From a checkpoint of a small transformer trained on Wikipedia.
Size: 13 layers, width 192, 2 heads of 64, MLP 768 quick GELU, vocabulary 16384, 8.26M parameters.
Architecture: RMSNorm before each block, no biases in attention or MLP, tied embeddings, normalized queries and keys, capped logits.
Training: a variant of Adam for these matrices, 301M tokens, 9171 steps.
Each number is 500 + 40 x the weight over the matrix's rms, rounded and kept within 0 to 999. Layers, rows and columns count from 0. Numbers have three digits each.

# layer 10 MLP down (transposed), 768x192, rms 0.11, rows 297-403, columns 128-191
589528475499526543500508524530490497491502541517466521506413500482540523546495499533482481526474458479475476452486517492458503460446494462475492474582492498535533459509507458538486459477549443
514502511448464488485559403560544540540515466508515482503514577497524538505495508490555462501461564515446539478546493559468427524459486534547441502472538498579525483536485566578515514490562511
515504537487534443463455522528520511504523565550450496458446536499490515532504504487537506482535487509423549416549515559543505521570443525484460508483563502481483511525499478490413480467516519
485457517437504391488544493502486490459476574566489460448547488519458461498473472466460528517513446494447514438475505459464447511510518472521511593453438510582537525540524397505465411474570466
504430392504413474582469522502529530464557587483416539510542527507572540496533455481527538522465521519487483482578457488464487441546452493568524479511464482559527452491457514469456526524479457
460461495438591488461426542500498501476532566559560462479500502517482468425498504516436549526471521475496515493513494479504516486561535551521504499483530487521505462472513561469529449508521509
537547536522521478482534499531518466514532552455448549521492557496501469575522483544472518524481496565570438532495542483453471482496549527456496507506552433488478501476500453488481510520428512
503532519501403505442457519539516492509427454533509535493500457485440451541496452488517532494473468411534470486468463541501562530537555439449565468466531507544478493493443456471521488492522528
466513460557472510481470428476528531459466414461469514464403493478520428470473520524467488504437491438463473559502519511518508388504526528464481482548528488534497551542577490536592529566495477
508555557525437461456508483510495462496482506517470517542490514526490512518517472499514478527486475457511498531526521505500506490526468461500523485469540456528477576452478433481534508472494498
491480535461429501443479454413549471511552516534521489420583532411426584541444509484492428488535503525515525501496392471500475562581522447613433529511470553473548518589535461455568511491428531
506521489532478530550456525475444469449435489498570425529548512466518500461379413498479525406498588445534487545469507530482545494452496536453553500490571537508452471560503472531478518476499490
506498475509498513445546494481495478522509496482456505517545458507495521497552528553496477489471512453486458506512514524497538537465485468504511526490539464525562450540521558500519557534546543
575537463523540505504459552510536474508456453477455533492477471529512495470494500554568488510502444546512461495558516555487544506480451496519447535473473501319497470474561532521498532485497523
358556476514587489533580486375509385480511571499524533474484535555530501488498559530521545534532501549427559477453571475528378457475536484509478550580458547547454538503528473466498533466537506
449452527508534447465507505516479520483499498573548505518462475488421482514481526471512507485555513512578548495549514527547499500457519521543507555465495477461474452544479537511535419390528535
453437514459519540524427476486443546534602487522537479424485483466534563521511520516492499505498520507528487503527424511538479515487456506489442546461496459547522518481525532525487562461508495
487430488495512494525571492516480525521480485498468539535488524463497523580553525501514533516442502546471517511550476579450510566461505462542487493499554523467425459490490488490459541537431468
437517522551439525523567521460498528466489469446443519463552584591463532414562560505489497518480545516478429502479514564452524469506495489529473416570499536552557456496524531572459524531550555
536556506474532507501505516508457489477462543511573511482572501562513551462517489480461486492508473539543451474493519505501452517418473487481521520508488522507458510470525440569438507475507495
578484466475531574505516477501483473497548551488507477500600425484503454519550501493520494547542428456420474475485455510499511451389467514504544502522460500500544457549465488511460440495548474
505473456562538461514489497485479467483468532461498553425477492462455564512505465470499530515538446516517452490499449448517496477469494526498516524481510535560504505517490491494441549568457513
507513522473490527564476539542482522484518515495527502531478507486522504546549507499524497472460491429492501493589549522471503433511509438528531457533460549522525508514471490445483500477532449
504498456488566512553554480571518466469443540489481473489490497517484476546526495491458507447499483488503432461505513519464510533472479476522477477477488512396452527495523473476471454504447455
497482532541534462467589549534392483472469463534453501554514563539504450489441441410471442487542506471552436430568537587543526448497417471454499486536528505537511435477558463511544441491415470
440485567487469567542500477532545495471464423527478453526498478425457501480455507463429509495484480452518486497524453503470459562500515426461506530482500569499535506499519504540481504467500545
465537494479514530502475578549484529469451446488485490578474536565453501468489506583535563503555431510479467454537532528533515507443495450493514559563543493612497488461513465493529522529480477
453516534509450479461521466496517492490544486548460514419540480511503521496455568527505487526471443510528449496516433520505545440421513476505612514548478469613438496489544516490513528493451529
450513536544519467490506466549522423597506507426522505472508501509545499512480494481475465500487527492494484518526522484494511504519458536506503509492515513557453488486512551484471422493474520
483552541477465447443503533442545494444467473467535491501402456497469509499495528581433566475511538534513546568438506471569518467489456500462483532465425568585517536494487479541455495561540488
401460490458495493524535514471546608442563575584529551517502483519501646564478548494465443512551499508513620500470400486470485530440465540525488465467424406452438461493527451508432495435495519
502459470473475469478529456503486449526564503541514434565503562547445574467552547488500442473510465521486530497532478487569496555519443523464573542487501445514519522487483463507457535507532466
538451512519504522449472496577469436486518475502522538597546491430464508485404510551499531568478492449551565499514475445513516510454538494501494443524558534499541449583364448444501485537477485
535471458528479488518478588521503591569550446431514515530548517556460495496519498510533505512469535522463523468548493471505552474408497511552470537527506566465557503528515519572553539475505510
568529537536498528458444450503477524562464423507488532391457527474450506479470529452491495527407539579433503482450524504504468489571522470465418453532441488462454515496598520493568481533530516
452468518483486485492499437428491528492537487499490473418524489479503521494463486507506496559444474420497461496492509556475521563437509532471604470438475435477528564529475519472507546447529488
511541482482527530489485488531470444504521501511522546483542449491519549507489488430522519453541448512508527491506492471441563495442549481507478511507464474540532506488501522500480506499487462
502514549391484509463524516535553463471493539586509451597499494512471484530537449504499427457475479542508423479489520507499562468502524465466548476503526434509509493500557484480472492525469549
425549490505466551469489538501532493464501497534526440557438472478428427476412528517505476430513528457518457524525596571448522446515446550476531502521553526477504485488463457493551531476486416
535489479538506463472510475526491462516462545499496513530483482544459487456529450446460539500523442465491459478492486550482474443452462536574454453509546481445494522440463443569462470530516462
510449459502465486555503466494405420459500490476526469503454487509509495495461556452523527476565535468466550468415478509511426455427533570512524467470503405526518479540462443553504527579575485
528576473519471522461564519485548511507501508540460480545459476404469454508438539494487502495515529481485486588469525496526497445500508565493450486557508540504465517503519534498490454543402479
558532454532505496502554484478503531536477521487506423497515484511518546512443496527564435445525484556463506497392460483549507445474512493452412429416506501557493461548547374498550514549504561
514457472535466485483534496507508499461435506382462517499478562443506434447433487490462488460466481495487446496490538454505492513538448491532548517467494524467572500476429522503471439522498528
491487468468497523521465500482502473510518496439559523534452451517500458496481570465497501471551505456506458481428557503479506558479488500531512465485532527520520480502536473523506484504516534
518447477547557455501474458504517527493354506519490509455582472486559571493530592481583516457501431451560573453481406504431462537448504471474568507502457522598519495505458509501491462550498467
508526399498494572562549428548459480547464525504489480503482529568495484593499591544494459467582480526476518584489476438484552528549556451466479475584509467502540457548458523482444499527510525
552454507522499510531467543526523510538545518459503468516466484490499585524524502515519487460400499537477461472455464523485423536568576537465535468464514474532509495546568451519522550524479527
500564533439484471476519517491559539506467475490521471494501488529488539443490527468471462512462456494469440499474514508513515472566468481466498500509465508446493491473438507543498480517515501
561463443490510488615505518461540533515530534532496404460526529544531492529507472513489513518587573497454459592478475533472499494503469524556495499512480522403504515483522468508470480539547490
447432525501457470532600523466555504450542483525450535514534523523445500520459516463542515523528526545427535517480496489572515543485507503504486474536469528539532548489473462549486539480592543
521527466500568393514443500449469531466547566480513478524567551527439525513564483476504528536496425553527525439513412480493555553439557512468580511479554507541520563560518477468514535543530548
402473546502444501485455479511468474513566527450522464482506471553490511523489475503525487549454503520531494505512501516473450444488525520516542511513475478604469461484560468495487497410502500
522447442528482571458542407617500442508483578469493503530554438538483523486540521513468541565528470487518563485533405558475548517484492495537448477458488594472492437413494469453423483467504480
473486535532514433458515487550489459497483494518549521497537495521434501542480483512571466491554510474530417474524542500528511470535555455515555456467457456424515499465534588522497456468510488
537533502446511522547536561533491543448489477400446515543513476541492537542592453568466514461444518447497406541548469551405456489602560421501529496527428448515442500533586455528452456422488537
501514532493475513539509535546532486500492481475459473564513532505493487517529582488520530512521528495507431497429480496506433510525550499604509489525506544472544447522465482486486515502493488
530445473454491547384503487575479531536480502462495453488522483489461622515493561470445614499516545393453487472545520491443673491450377506447456518485489460513488405481417437473551570424572535
417486524520507440518545507492589437519563500546466489484460486520526467501511484539495489489448445466534504494527471500496471541527514514482528477486526538551482468559457510466466538493513520
484442479510544557510460523568510497551482552492529502518482514492494507525563505506495527504494519458478534505486468494451514420535535464476538514532483541423489482508529551433509524499459444
557508563547450567541513370494540570434451509505545546436487508548495473411459507454406489488536504524501473490475418513538476568525583484507468451484407576596503497472510451508502489449581560
491547455491488496545562441510425455529557520481505511530498507506530458505526468528498499531465489484545510479481471514508502492492442422482454518456470474494440490464535473493437508531514546
518488553542489443460530447537580454563484516508562529407487540447549450468541500468552555515472490503549417543568446530476508476447443553511524497535505487556551485439453540559492495425455593
523502536534577494502478466478461427518457446469454525538483496485478479501489486533456573425489471499491460484465458458534536552487426507490506526419484562474479435504466516454513462471430473
498438448564480435460480516434455482495546519479483448402523552511480510476487464449550500517527565503448506537433453485499520460522488460482535483474470514500544534462464497502509536432484512
450515432510507533386564479442551519420523527537469541508554476518344471514526464551474485522498562548376438448397430471509470437489546447495541469416492550561457494559455522499468430437561476
544438495515541479419494512502462431524465435519537582470496466513578456499490533487553469496492550491527511471533421524485470462469528475481492440453535527529519493515529496496486463486530485
519565507525481458535540564501525517566474519462580510509510493505541510490561538442428477442454514518498500511422505478472518509519526554535502562554521461411471517484524424464523437488512461
478439512506453468488508541486562526478558435575497543544497559526520543451510500442439462506480479551500397490434492476554522498517479528537525430572482450470445517440529552508480527530488502
430537492511465534491569427493533559510497544509433564570571489460528515510497503536498477513490515494548541471541463523549520579532554493525496556545473464586461506496521537476475512508539499
486564437555516511514500589479417474491497442453462519518553463490493543517439478477454511518444517528445484483461491465507556376441501504502558532525451473507480508471511478529468492485541424
484466427487471521435507397470560442463455468563524483474491451392467464520460475496442524506481517522607377444505428538531424477433549476432536502514607469549431485443371501452502531514586599
527542472467469500444485539495466499504518456485563492397545472481466482491503515511466506538470469547476472489452496556478584541438446460565494515509487511529482560472595482552531423443518496
553577463471497562527523499563461474531493519414482542498421525513500478548601483476475530454481528552469463503523504523466538537466456519482496565492498497534499486528531538442465494559457566
518460482509492498470508509503463474521460425521475473453461483496528466557433467565525482499535491445546542442418507490457473482470598513517485478454486483447477552542458505526486493549521518
518414554387460546452499486467481517518516528569529527473484461564525531535447503399427458585472524460447520523544533553502519558434486556477537514489505450539548493552450480538432521543505543
466542464488542519455498518563430529505529528460553550487558551449546557433496493466496578464490492555428541484502502536468543524460499489477526519508574484522481568539508552489517509435480518
546529469494471462500521474451526518533449504361570511547470470457466489507502545527487483484461543468493437471458453556463474504497540499481581519472370515522513458492549514464518447490498513
468481516502468520498516489457516489513424456442492510557492527510418459506478500543461475499473485451510442524487456534497553515421461529507517483495459458471526495524537507479454507520471454
531462475447516517443517549477526504480471511509511505442488551494436478467506609509488493540478470489497477539509454483466493480564466545492403530494496509443523452444491528546500554534483451
394490515507426611526485423381518435467437517470574524479484455508514525583506457479470490470458545485538562452539427494381532453422556488527518553533522574506554424455574473574464487450519480
496520489493546534432413493448510557565529486461473431450569457484461447497526502484453500510479515517420526553506498467563547417620449531477471496549496568425496489556480550493511539526476497
533478412524510555469542561527482495488443527441413546464549472500532483476472444490460528567489496487446422481540487546551466401498446449574513459541515509445514525616492503482485458571498429
488526514472535544507433521491530434498444527622479479492507458523526523571454524486501554522463487484481437514451537495468421478512498510511489530580469500528492534547473476530452486440531487
473512503540494474489490475489514473560528508517515565484514513386511649501483495445483531469470525482520532566485438480483466477521522473418473470464481445497521493471495514440552536490427453
511497435504516428423489526491453495527481565486557555517548554559474534544481522459504534511503533523503472434490460535537515493541497514423524479529448495459476514516471549430523508505497447
493518487437457549531549429466541497451461483504455475498513541508477501551549542476388472488579486527521540549474446428564465548485440517463473553479453573542480436488488523513491569541542451
458580564503521515544511521491505501550399518540476503542574459490449468530482521475435478476533483509577481566504502430473531542505536516500470549516546515520410509507464469529516558493552522
537473494565470468495525528449481563489525543478462548489510520540559513509541462432528553485451497532505458487502439504481566505437533524510531545470423503553478560496469492525437450516478524
512524531504530520497461506577552517530487486472508542525471522446533582527548478472539462504458547457485481499513441461482429459472538461565463545473447486422525497474499449485509542470438488
476522490492509546523467504481450527493523554479532547481496503512521562547484512471518492505495500535447511481525487508471492474523470497467510569406509442199464502472494510525538487547480462
523474533481517480462512489475489456438517501488482458456541385476459489494529539445567505488512481497616505472431542465475503463566507475424431498453458513503464474437458546530443568559439513
432491466550524520500504479478479494478435542474516538512488517480487466433544522496534527477545497496495483444483509524487487514501474448514556502519454537485487517506478557490512505514472527
462512532501508549502597426449513473447491452487498552491508451473492524452455492436512479501444496521494434454414480494520483534496519500512504576534565485558504531536564558463461471524476504
518555510496572493387435546414540481518474501509456473469523482436516474419481537502456541516527534476528556502488480530480500559485482541511587428502552483532577427559488469436522443425493453
497485437539490441547506480565505516489460451468526458503455498513561492475515555565529539461551545605520464492510468451513544479531479518497445443555535511511446530467495503510479470426478443
466549519538548509521492510487498467480506477504490452448467541487548531511496479488482468524538512532513473507515463532470504473453505544443539520505518466478571471427537475516478544454470452
498526503509547551444495560597481550497526537471485484488485502454469432492493478442390489448431519483487497471491515472487523486507451409502537530488497448500571511504511457546534385546509483
558567451494452509461419501495585519560555575543523507542508521509476554527446581575502532460507553446464485502516516470518534551540491513494570481536538477421460526487522527434495520496482517
535475498502507497489544512527496498532466523504515548455503527434490482504485511528537533533525520516488423543552536482475462474468451537513470519563477471497547498510465464485463517506501496
487541491495444484571490464487503501551464545550456504474506411522447410494543620506521565542513467474471574443459511502470493466472518447503531532503437513402538507416493518505493508446453536
533544580506551559445524499589443552525484478466522409535475505521526520504430473548490540506502464489442455516539540459483508416508458456533569486497465528574485479471514477542498541499545496
527423458468485510506503516488522512485462470419459499519425442501477508526456445452466494534511477449499410481482532540563504566455544482490549488495431515428440508537538493530474425511541524
501444513529520500399476532476487533563426474426550516497536466488532447464499541502466520476464464467526551517502503469574460504513454534460506472503546483532507538524423480439462557485458525
459444506530497458502438435446515457512508445539466572437530457538419507507514479602462536484523522483499482544490485471533506455547554543556501519460530526552438487436419540616499602518458458
554488528532502466541554451502498485462458498496478561502487491517533474519502511494525530402534522485546453491520556484491536494568463458479488541625503505431404506540498438490469540605486519
502509492553499494542508521426560565417482509526471524453409429522506468433482573511575552513528502560516442500497430493469466501535474466446473492503435537573523507591446469463377549450518472
# layer 10 MLP up, 768x192, rms 0.123, rows 298-404, columns 128-191
496547509462520454496493444475481422560458486480495523570499557494481575518555424448551510557504526509508499503512494517484498536475514468496449539450485529561494469560447479602474534582527555
489539507511402538476523488482473518473510493436543476576498519505500517489487549526516466522493466502515510584476470506515475478545533475465444496521476538493462566547440565445586507545540530
507607553486451446457465532461487503485477450542527528506551507482483538449556526515528567543505539542505463500496465524524484419456481448554452458553460479496518481510513530525554443525471535
471588552501445418494542431521450474557545516450515505492520533517553509471522503465581509505484499481486492501450477496493493501396513573528518485521493528508482517475535537558524452453490509
580551498475475471512573453545463520502540471465467493511561468507546537557476426479602412536454512550515483521489467505495522487519532456516456512451536542518470508516471510559465532517528561
505517479515486472503469489533457549509526430477511492513525495498550511401513573474611485502517550475475553484479457451482498415516479475516556519516565594480547567487495560487510462505533465
520487522485548474458535455469497470480553414428496444537505504521569493439537495559598473466518543536470482502527502503470518468474484474524494458538526473561511515508489543558470548594488491
444487535511496449512488448502474442448518461558550562459493549539560492506511527458538491480512559552510481545518502417519453529516435428516463515466476574518504516460490580504481451531531562
512413468485513455548553528516474459449540500547477534435510509495531525491504485544499440576537515518464511513591515486512460528498476508602505527489484535520542425482523509485446504540494505
422532496532555521436465452526474454489555454468562516598544536482619537501547461508550525507541539543468540509501467480478521473515507464493541506529503514513480540490559497560492520590557533
489461511441513459502499378473480459565547456453486500467480497539504488480458476539557439481504533599526520462538470551571490556531455468519414587498525518490523534575494475487503491518562568
539539482478505475476469513499542510501520506515515479521512468503518531474474455417515498510465510506533516451542483507420452476552459482504483465487463542514422517481482499493441365495541486
434583503498514516463536541520474502524546452461520499565559487530541508446495458445518468500468498532469490510484536498448499493525488546651427535470514553461487581561572477528466414445564551
498625520537467496471435470547450426509543504514499484507502492489560575495494436547564412520538448440516602443510560651524522493443507562507452421487538426549534459453510582553479449534478503
559509523479444451457604432490484570470501468498482462499477542511553536430527425437464438525544481442395501563577495477549432521515469480494457502520542509531547563450484551479443512482485455
512511551557485506482567461532484511484468532457461513577553528542550565514456464562541424521493477545512467442517501543445507508545504515473442507496476616510470555522464475518463468561491557
551490436484440483522453525478442534553524487501529468485493512456494485459603500480514428556500503539482462533485529546496473518537487543573484522484512414493533472495522479514444500517520477
601459535461490506471529460532459462495456457519524486505503513430495486511460421466470453485449444557489518524569563531503521472489440542500480542468466457535486550467501541493422483536483466
507435501515492449501513483526588498486513502451483475504543571469544471468493514507566427513458466528477465515509488474521465523585486508524485450496518490560580496449499532466510516534516497
499519548563487512487534515481463535501452397500520449599485529582574570518606559502491467507479524483512447539492554512495472487574489486530504506524544511506467541531592580446495508465444557
534549589439533489532504498508446503471539488479465508510517537523512440449497496530540499510518590501485517537499457470503517498448478478512553487499537539539519436544509573579503515443526452
490474514513433468454533422472502470492498504475567444483528556516530496482462446497503510483439530503463526514432485530455495501501538557475482487457558457467456534536522561557534475497498521
547511512507501527474551525555487462562529493490489488512515541549559492563554478472459494506499526566509478551477542552508448530461512583622524432489501501487451470525542537561467446471549509
511528562456451503534500438496452530470512481529443494504576564509540506484501408424505435502560510499405555559493507571435587509502528491493474544472538498551478509491548491486530420433557529
560550510479481493523480523497528496496488568496485460548523568474461539517558473533537513513479480528477528527544496507481476423579498489529445427523462478529520525417496492469533442484489493
479472516512461505551556460553484503468508466477493444490561529586605486488537462466516474547500407527498452467488570525526522529514417417474429506476537555526472555484490530493512400529502554
547502544476518487484527463502427478513502505555493522508548516576555467480513500526493471522516464497549463497519479436505490458456419465524539465458510553562445448511514540513424468515532488
524508468431491587518506516464437557473498476498471530495478500517454488531532438525499530516506479483517453532466489487522500509453541418462460528544521507506512476528499467550451527467490475
494549486463414509452562459584451424568581552426494521562556568521462539534505492487528541492437427483437509518571525419508497561539535446492503455499496522504440539519466525469545488554484494
492546530481466502398551479500562461528440451490553424483424541506455491513536537421499465498423543431549470596564483506505413476485457476545474526506528482537481483529607542507520480542510458
581506522452457431518572490505501530509512455554561471494533519505581592459490454507515377500537496437455473528531511552484502476497463546471460567516502497493472504520530485510500540492540519
522579521449491461466546541493484555450435490491482497492497455524489510470551460418525517465512499577470469503477547544489502482567504502485496556530589527510482521532613521546400531561479505
525539541499471485464524440454524516471506467424461471611547501544517484423505455488535430523539493548461460496476470505520550542508475463471482511524488549524462520445535499559508447586467512
473487504463403442451458448532440483580455457444531436530423534454490529380477573523503469534490446582489506486534550455415484453530482460554425517488454431539504577537547490489485446460448503
565470434453484473433523534492431525525471487486522504553522565498468479440494525432518513476510488450511519503478516547474433478551454495520422524487466498549429508531495502521511478449545542
554476477484452494464479412578508435558473513517520504540459589519479531526536518542524481512434469534480512539505489560527460496597414513510438509500536513497431515485550466471436504528487592
556544461498503516524450493510510563519535466510474458444528535492472482468483539446432509553490539503511531576471571545428403520513457391459491556485506491504452492498508532469537401511504435
503552498501486453525515377523469439549524495521574512486533564454469529549519488539509539578462533534510540522541517445496465494539519461488470459505483536506469509490523545505533488499451488
477505572472462537528488449509480542512523538535509466426524567468515433481461471506519447518462457599529524534550510491495559525562494451534525523462525512474509476556516495486494532507499541
536575478547485510533498501546470510529521461568468498535553545567482519503487423477530458561512461552525482509552502475526492519562474479459473511500458510570466498472510545453494494514445505
545509517447521421523485464466425471488456509518532472533511510562485486492595580496467512499515444553492534436466474576489459522463526465542460513429478511494532508506474512500430508467544502
502554521483457479541531502475442457513484416520534462544580474592581492479505481452494527504577477437510498543542544514492513469519546505526509451440501519582529443474569535525478466522498450
466513533508526486545547501480461505562541505556532548514488504563553540590478433458557520536521573518463527534541453562418503534484491480538462458533484567554447502500567515517441486557506524
514497501522460471490490436513478531473488475536466509487580601473510535534493412580524545529507494487514522517551447536494514464503466505503529542544480466487505485488494571504488521494463491
518544476552433476512541577494502490648468473411551523536507516517562530495576561498500506510484477506496555496493481519506453472554557494542505534517511520531515443520578494503512456558521489
569504437529536527420536529543400536589545474419566493520499514477545507487466496535503483534487476508489545468450500499537460539480443531478457507521527498571482530489508524553489374505451486
605540529462443536463513473505472489462505506437488518482491559489508447451473500495526500483519507524463522488550507490532558491482478479493549503531504436527410553453447532533480499485425468
510500497492495516542437491565524435529537507474519541552472551488590518558522437518534501560490536498508571549468478558489524509494520528556488465452519507532490536453515536534509472430507521
495571514477483432494490540496409470484506470509476590574538495493536499500495499519483489494419458507524525478505544462481488459540493496493516499491467528503487475501498551461435495492525507
515575517500503505533480543530469514495450480496497460501554482502513454470570531512501388485506502504511504476509547523549489458499351463501446543512477496497563505544521532491467472534560468
499545449426444522486482508519529495463494521479496494522488589481454525438596491541494506447500491455520524593622505506542483469499497465501505550527555452573465551428516479476461525444487412
499476469520458470508543449547514481565542484508481467544445533517504586527471473459565467443529494510481541503576497460434500421459521517492496520510476518558481465411461512540492508530470501
598515551461496501483507500477448517516483401435513446501552485509517455489509509508498484461360522472503517575515500534497445484589545480527469541492505474535455551532531536513559506492466483
548575601452477523448594406467459542469521443499496481462485484474462500488536497488468554530472533569474549557539493535487428501503508473520457517500553522504522465549468479528528513512498512
501545486525527514500469456562477406524486529443569580565498525511524561570574449528478491457459496503445478415551426471479427478465504493491516485515550475572497474458570516476521529468475465
493561507489474481506507522566465491534487554436525569473511512493508466444501463434464532521477409506516512485450487492487490564490501560500443526472448474442463535506505503508472528493535527
509542508450466443503561432564454532532572480456641509478600555486509477476509516537511437510530494499422569564603516451485532508543512509555496554457488458535554477492457480482511467554580542
575485505452518519471554438487423518469432487469511493479506556470467541478530475470547500522478488503436580515470554524518518472451554493456499521508510471511473505479463537502535454481520454
489506497513511531445478467500510551480578465498496457500514538504476537478496497511601498493513448516490461527511528521561527473520494435573423468503472510588466542526465514517529515514514581
525519519530492469493500448504535462544462506494511519551545501519573474436510517472487422426526487441470560530506473537495522549543484479508425510550525501522446551516546604465481544498470493
493496489513449462395528458539522545497472505516501484477524528489497574495503489450512470476500503589459506475602501507490443456531522561480477502513465506500534520448493564467530494581460433
482571572495490436544508468529549447562522471483460443613470501494569501489486501442506517491495513452465504532567457493460497449476481522512498471531564533570474529443570497552510519476534541
558523504435494508457602481485505501511479405505520475463559488539493518438516473567578516495499499426525510464584549511578499487520534440438418514507552521544443507463478490476507474532551574
439509518508417487473517478539482455487561499499575480486530554546523589444468563472489511618495528512433559497480568581472418479509485504531447523501523479509608458520547468560474490483538495
508533528492487449501569495484479435499457465558481452558511575516484497473474502441486459479527514529593528489523509550395501400453482379481493494426478499560531516456532495494490456540521545
500508541505439501487539486481529562545451486547498504503472488511451464486478452489474487556506454451513504552566526511476441499478469461502511516502521497518479437499525502506496469510573497
482478469527474505503448475531463505501500458467503533567494540496562483472516424540562526558583521492454553558536492482456490474503525492539455506459494514485482501536560586519503521496474487
501537521467498537483566503511415467517498478530564410573475510571544470494475470445511488495511492512523516471603488602469513510533514558493569524444557453549469441471496520510420472511570504
609500495509499503502540477480494513594543534480505471485511538513475489444490463500592478525528565476438510484485546456366511534474512535535489523471525471534489484533461497502448588507507555
483563553463523483480513468485561502550532564441495496496454540467479538493496473449551462522551509495525523462500462491478419480544488465489500499495514526505443566514563534480479450533479486
579553547451526545496512462495467474558591458493480506534565523491507504486569399489570515531438489537559580497516483541497510483498461483450518546468525540527471495484497584517455472525573486
459466516478524483508587484616499453553462506431448483607502503535555490437555462502522468423553488502554454504481464507524521427431525485496543518497503494527493547473542548522489445545469536
497504581536470536496459449533452501477507425570575512484538500468497534445536463490516487498526443511494595564508518535514371530577458515475451458439501502525473482505523464432510504498489487
500598544465550522504513563463451383449465515495516483510465497483531543495522477464518461513499461517435513572517534448551564514538476501492515533539523523518516492515525580477463479456519542
524532519455537499479533518581455405496486476587469542545495536468497521466574426484505448498405536492441524539596583525495487505532509490531501603512538579512411541528514526440437518497542474
550500520518408555522561524485526470489504490513506504576479482478446535490582477514522512474479485491539499515489527533485564437512515527491454562471482524536503520505487511521467538525509528
454436535504499478447530496603505482474471500546526478502536508467524527515515441457534500509510549534459553546510492453502528456557460514534391541477520505471493509486477507489437494535516493
499513525430448489499572528506436496559422469475512519478601483489582550463481523472513504502490510534520471589533526549510554498460523504557430544489471495525534531467492532483492512520540512
463511603484517492536560459485482484514505485489556529524462509470539477498558441535489458476524492513467482510534565541468501507522456520520529497479503465494474600524500476515503538512499483
557514506441424439480533572509518516522460427510460466514484509591470542437518486427500484513421489501433449551508522451548444411505440409474456527505543542509462488486571509547483444486561433
554532448401507533442555491520518543542527531482607568560571511528501488465485478543506451551493504422568521472540493470418495467548577444586436531422493533544506438444480494512500480507509461
468550516470458526501469461517518531476535521555517463510545539489477496393534486560519448512480521460565590520461559445488389416489436441523466450429552464568429461426495541500536426459612445
506529517549459518441472466568543429459490447508493437537479508509548432488497514506537519513521485512587538554490462521533467465477506537549520467475507503527553517492474502510575526493520525
491483512550501473485461489490495548537503469465515432529510531526531510452487504551514485496527461486574452478518602488460463479457495461561531470505472520478571517428548481521459458446524496
512536525559472513519464415556496501471531478536487434536485542494538540477514430547513472515468513504512559509542467441532458441494510516496468489462520474493502482521493575571497507491536567
532479552430526434383537508519532429516481487512515516510521443523499510460525468474450493485519475458494523544491524473509533520559551516487522516483429519529530438513536480470478451505478538
509488525463481542505514469547493508569496514465461512518499477518501485427504487532545539583437507676556495478463524493484448473525470490550454512519444505608511519467458510543551478484571469
559471517478423477475524485525494435600460475533564476521593544531538538524494487405482506546528419473447504501558462543475490477470497460554493548522533400535411507487540527549525494513487570
526486524462409496474561472485493501458505452497487446485520479496493513580491587514529440513509479512456525494455571514498528476500461482477465504449498526501426448453507507526481454529515520
512540438478542546446474496487494521560563422447481488543510517484538534460521453518569499549515477511441547489488555524443534513524461488512459555474537543480461535483511549470493500511491527
502522467479465467423535507483514454502560515443497508542531533566471451468509522463573459523493445500465535490496534540547452529552458408425433543494500582531445500438553560438529440533475522
531537540483490498440452418497550505541548504509533485546445522499496528493487488522483494498426500466529558543521495438482533547500526537540462496460563477537515522497491489494501515487551485
463543445516461445513436497572491524490543540467561478499530557534530490529533444522492524496507526552536531510521456508391524432449502491498537489447428512503542442515501450481500465489499507
479471482469461443533515477493536488469465490513467462493501476516527549501507442494565472472524516558486527520508597582463572509490533496608479440513542503550502490461543572579470502561538570
485456491492475493496459503489449469460563432522512424490529511499519534485467480530518503537519552537491515478502563581487527500486494469491490558461498434494438524504558624595481491544564522
503395486427447434469506415544495499501469508470481445507541508553520481454533567491551535508447506438487539542496486488442501510538439477544442432473466525489438562509512542484493507526512496
530489515537479498520420513571470470449562505481550536532463445547601573484524504573578497462469519497521476519616544473482457469443500522572519500531475596500484480496447550522503477480478458
526544574438431424437503492462427491487529526524535455474569463528529611474486447467539514473527457477516506486474511463533530427540554523514512465478530450471456497480520553518472494420530552
527515538423450448496532426560520488475494537498530443552464481571479521488509467471504509581446475595478533550460487459465494495533534498510543533534504550493416522516539563537479483471436518
534485513480492509459539398477549456498485531393499470559492537553524473433487480483523442506547485537436452507492511525507456503527515493523484483416503522636573554458452473427535478534484533
538579531414511522493522506586475479495508395424575480464579526549469517483536460537499448509542484459472551514513525514466424487529562424517463568466474456548515517534514493525533495511580499
509504517548456506469445468522509451548442542463482455620486504462609482533546480451548512491491354484461512503542540516467447485469489478525485453485448484529468534541516519506480471423465519
554559511496484529546645492545540492546471437531474510498500504562582479503552528517501478566463531522456482512446510493417461480514571470449436514542569518564470508462470507569471465420508523
607570474537478494551599445455492475534466458407570549544538564491484478481504452467481497490415486445463476558587535502442380447568486471511421491529554557529459494526541534429512410496434514
503573525519476577459491523480498479538513464443505542529454534560526557517535508512510506525445431566531477464537546541469425533421472438466519487490535482492483535535493542548535465511596487
544533473542491505471506568535461462516468455462614549546524466491541566494600538433482459580497432504457513483550480608523526451509515498588466513467543486532515553499507514499436546527559508
537490478549452478451458488502494436459473458552514476501542502571515488550582538436478547506519498447533538469448484495499413486535442478514511443407533458528477486486502559502509502559488561